{
  "rope_fraction": 1.0,
  "qk_norm": false,
  "init_std_o": 0.0,
  "optimizer": "muon",
  "warmup_steps": 200,
  "final_lr_fraction": 0.1
}
Each number is 128 + 32 x the weight over its row's rms, rounded and kept within 0 to 255. Layers, rows and columns count from 0. Numbers have three digits each. The size before them is the row's rms in percent of the matrix's.

# up: layer 6 MLP up, 128x64, rms 0.16, rows 120-127, columns 0-63
# down: layer 6 MLP down (transposed), 128x64, rms 0.146, rows 120-127, columns 0-63
# gate: layer 6 MLP gate, 128x64, rms 0.172, rows 121-127, columns 0-63
up120 107:119116176095128155170135146125092181063133146137079087122128126085169106114143061106073054079100132130099131107189072116118096126128076101151117080147105160125126121115088141182125146132083136
down120 098:098145170170064090151147128084077115110158103131170124178214108090088132121160158110062148135145126156084156087091090122166103111140095121078112160124131101143106097142070090120112139128141086
gate121 115:084099136077211101128114149155112132177111098117134116080175170088134125167109166152082131115134154136127129077126094119194124164118107125148084039094111143115176132140114171084103104168106135
up121 108:039099176136121148145066172149147117148117084095098139147133097110146087182145097113142115138166188138116135141171159084113136151119162146085109081075176126063163116172117109099104098106137156
down121 115:106132097114208122154116114153157127134146150140141151130141160091080077057110150142070163086142107207114116100097110147138204160110148126150104137152131133123118118106139064131077070149144181
gate122 094:132146159128162141118137154137126138113126109194114049151101115147143121094093183117082111105099136172164122157122094162163127150119104180113178124108062141115129136143069118123014167135143159
up122 106:105142115126147070173146108166137090198160133105088121102081171185105111117115139161086142106148164125125117165217063141132130156104133180129119140116083180180102146107098078130116099125097134
down122 106:090116198087123124101143130152120123128125150136142107170123120131109145157106134166134139118098164155151155082119114135122088131077149181173101110091183115111176128164137105034033063108123116
gate123 089:167058158100086119124181137189135095192107141132172128107120098095146066110119145069131148135135136130134140117164066087148106082081131114164142185146122115105118155163166084084178137138089132
up123 099:164149217080096152093063134158080128123091162118140168156120068095177122160097059112170152166115121091142121151088138100135138131097146149083130127151090115126153149154127088098146118120089073
down123 094:224084103123158137155141119144089130187107122166157092122156086152096132145192099109144138102157142110142141153146134076105116126081112089136114111182056114107169127163170101085116082079120117
gate124 079:114097151073163124085100118122146158126072119125188132130132169136192124110087158089125059105137139104139150169056140061176084179104121134144154136076105156131112116144096135127112130114155199
up124 099:093132162117132086123119097115068074164241204162134095136149124149108100113137136175086103112139145127123141124129102095080144121160100140118115155107182133102154114129147103199082161092147106
down124 073:145088097123147158063118137115112131127052089095119112116109149146199118140113166088198108109155158110133126183095170102169092197093168106134123139152123133121137136166146164058121124150098176
gate125 102:147106101120140126084064143094135140142153220144158113102107134121161169120128169123032102139137150092114097120163151140125110123070096159177095097131115143119155109088134073102046121131130157
up125 099:107164151042127091089121105179158097118150075106114197129122076152137143135174134123139183100097146190115110136162095102120073145120183069150114131102132140084128119133119138184097129145126180
down125 102:076109149146143126112165169073183177109129120077101145110180107183058159118160136103122140124134108158127121129202208156140133099085116147125105121127117164178089123133152172109111132096080162
gate126 080:139059155102194159174094108113109093131102144130123125148077135145128176168097122126133202089133200095170163038101153152142105138090144103105139141140130120128147124118130177073098108128161151
up126 089:154104172096086160141159149118100105128108084134182113112140102184189174088124067233147098144112085121122128083142178152099125143117107156141101122130148125130165089133138104181119173140151166
down126 086:132076126095161187149101054156133091149090138094132086076126144145106143153099132091161173091135180132166119073134073140098130195125174112147129144080102157146106152109100139058138110119155152
gate127 093:127149173115142104112081204122154062081137113109160048110093122128127123157087156198105090106174106129137112112139109120175142164132167123091101162081174118138083155165125136080094136120139090
up127 089:171132121122137172131117112151140150147102098136154139072152111132081139063113152135056062117166154150134171103092159095152138123186137049154134113140155193105181137073147107119181122105122148
down127 093:075133116091125097132165098129139151147093170158140140152188099074076115128115174116130149141114094154074162099135133149135049051134116202126154094104083115127108103122105146116080140143169075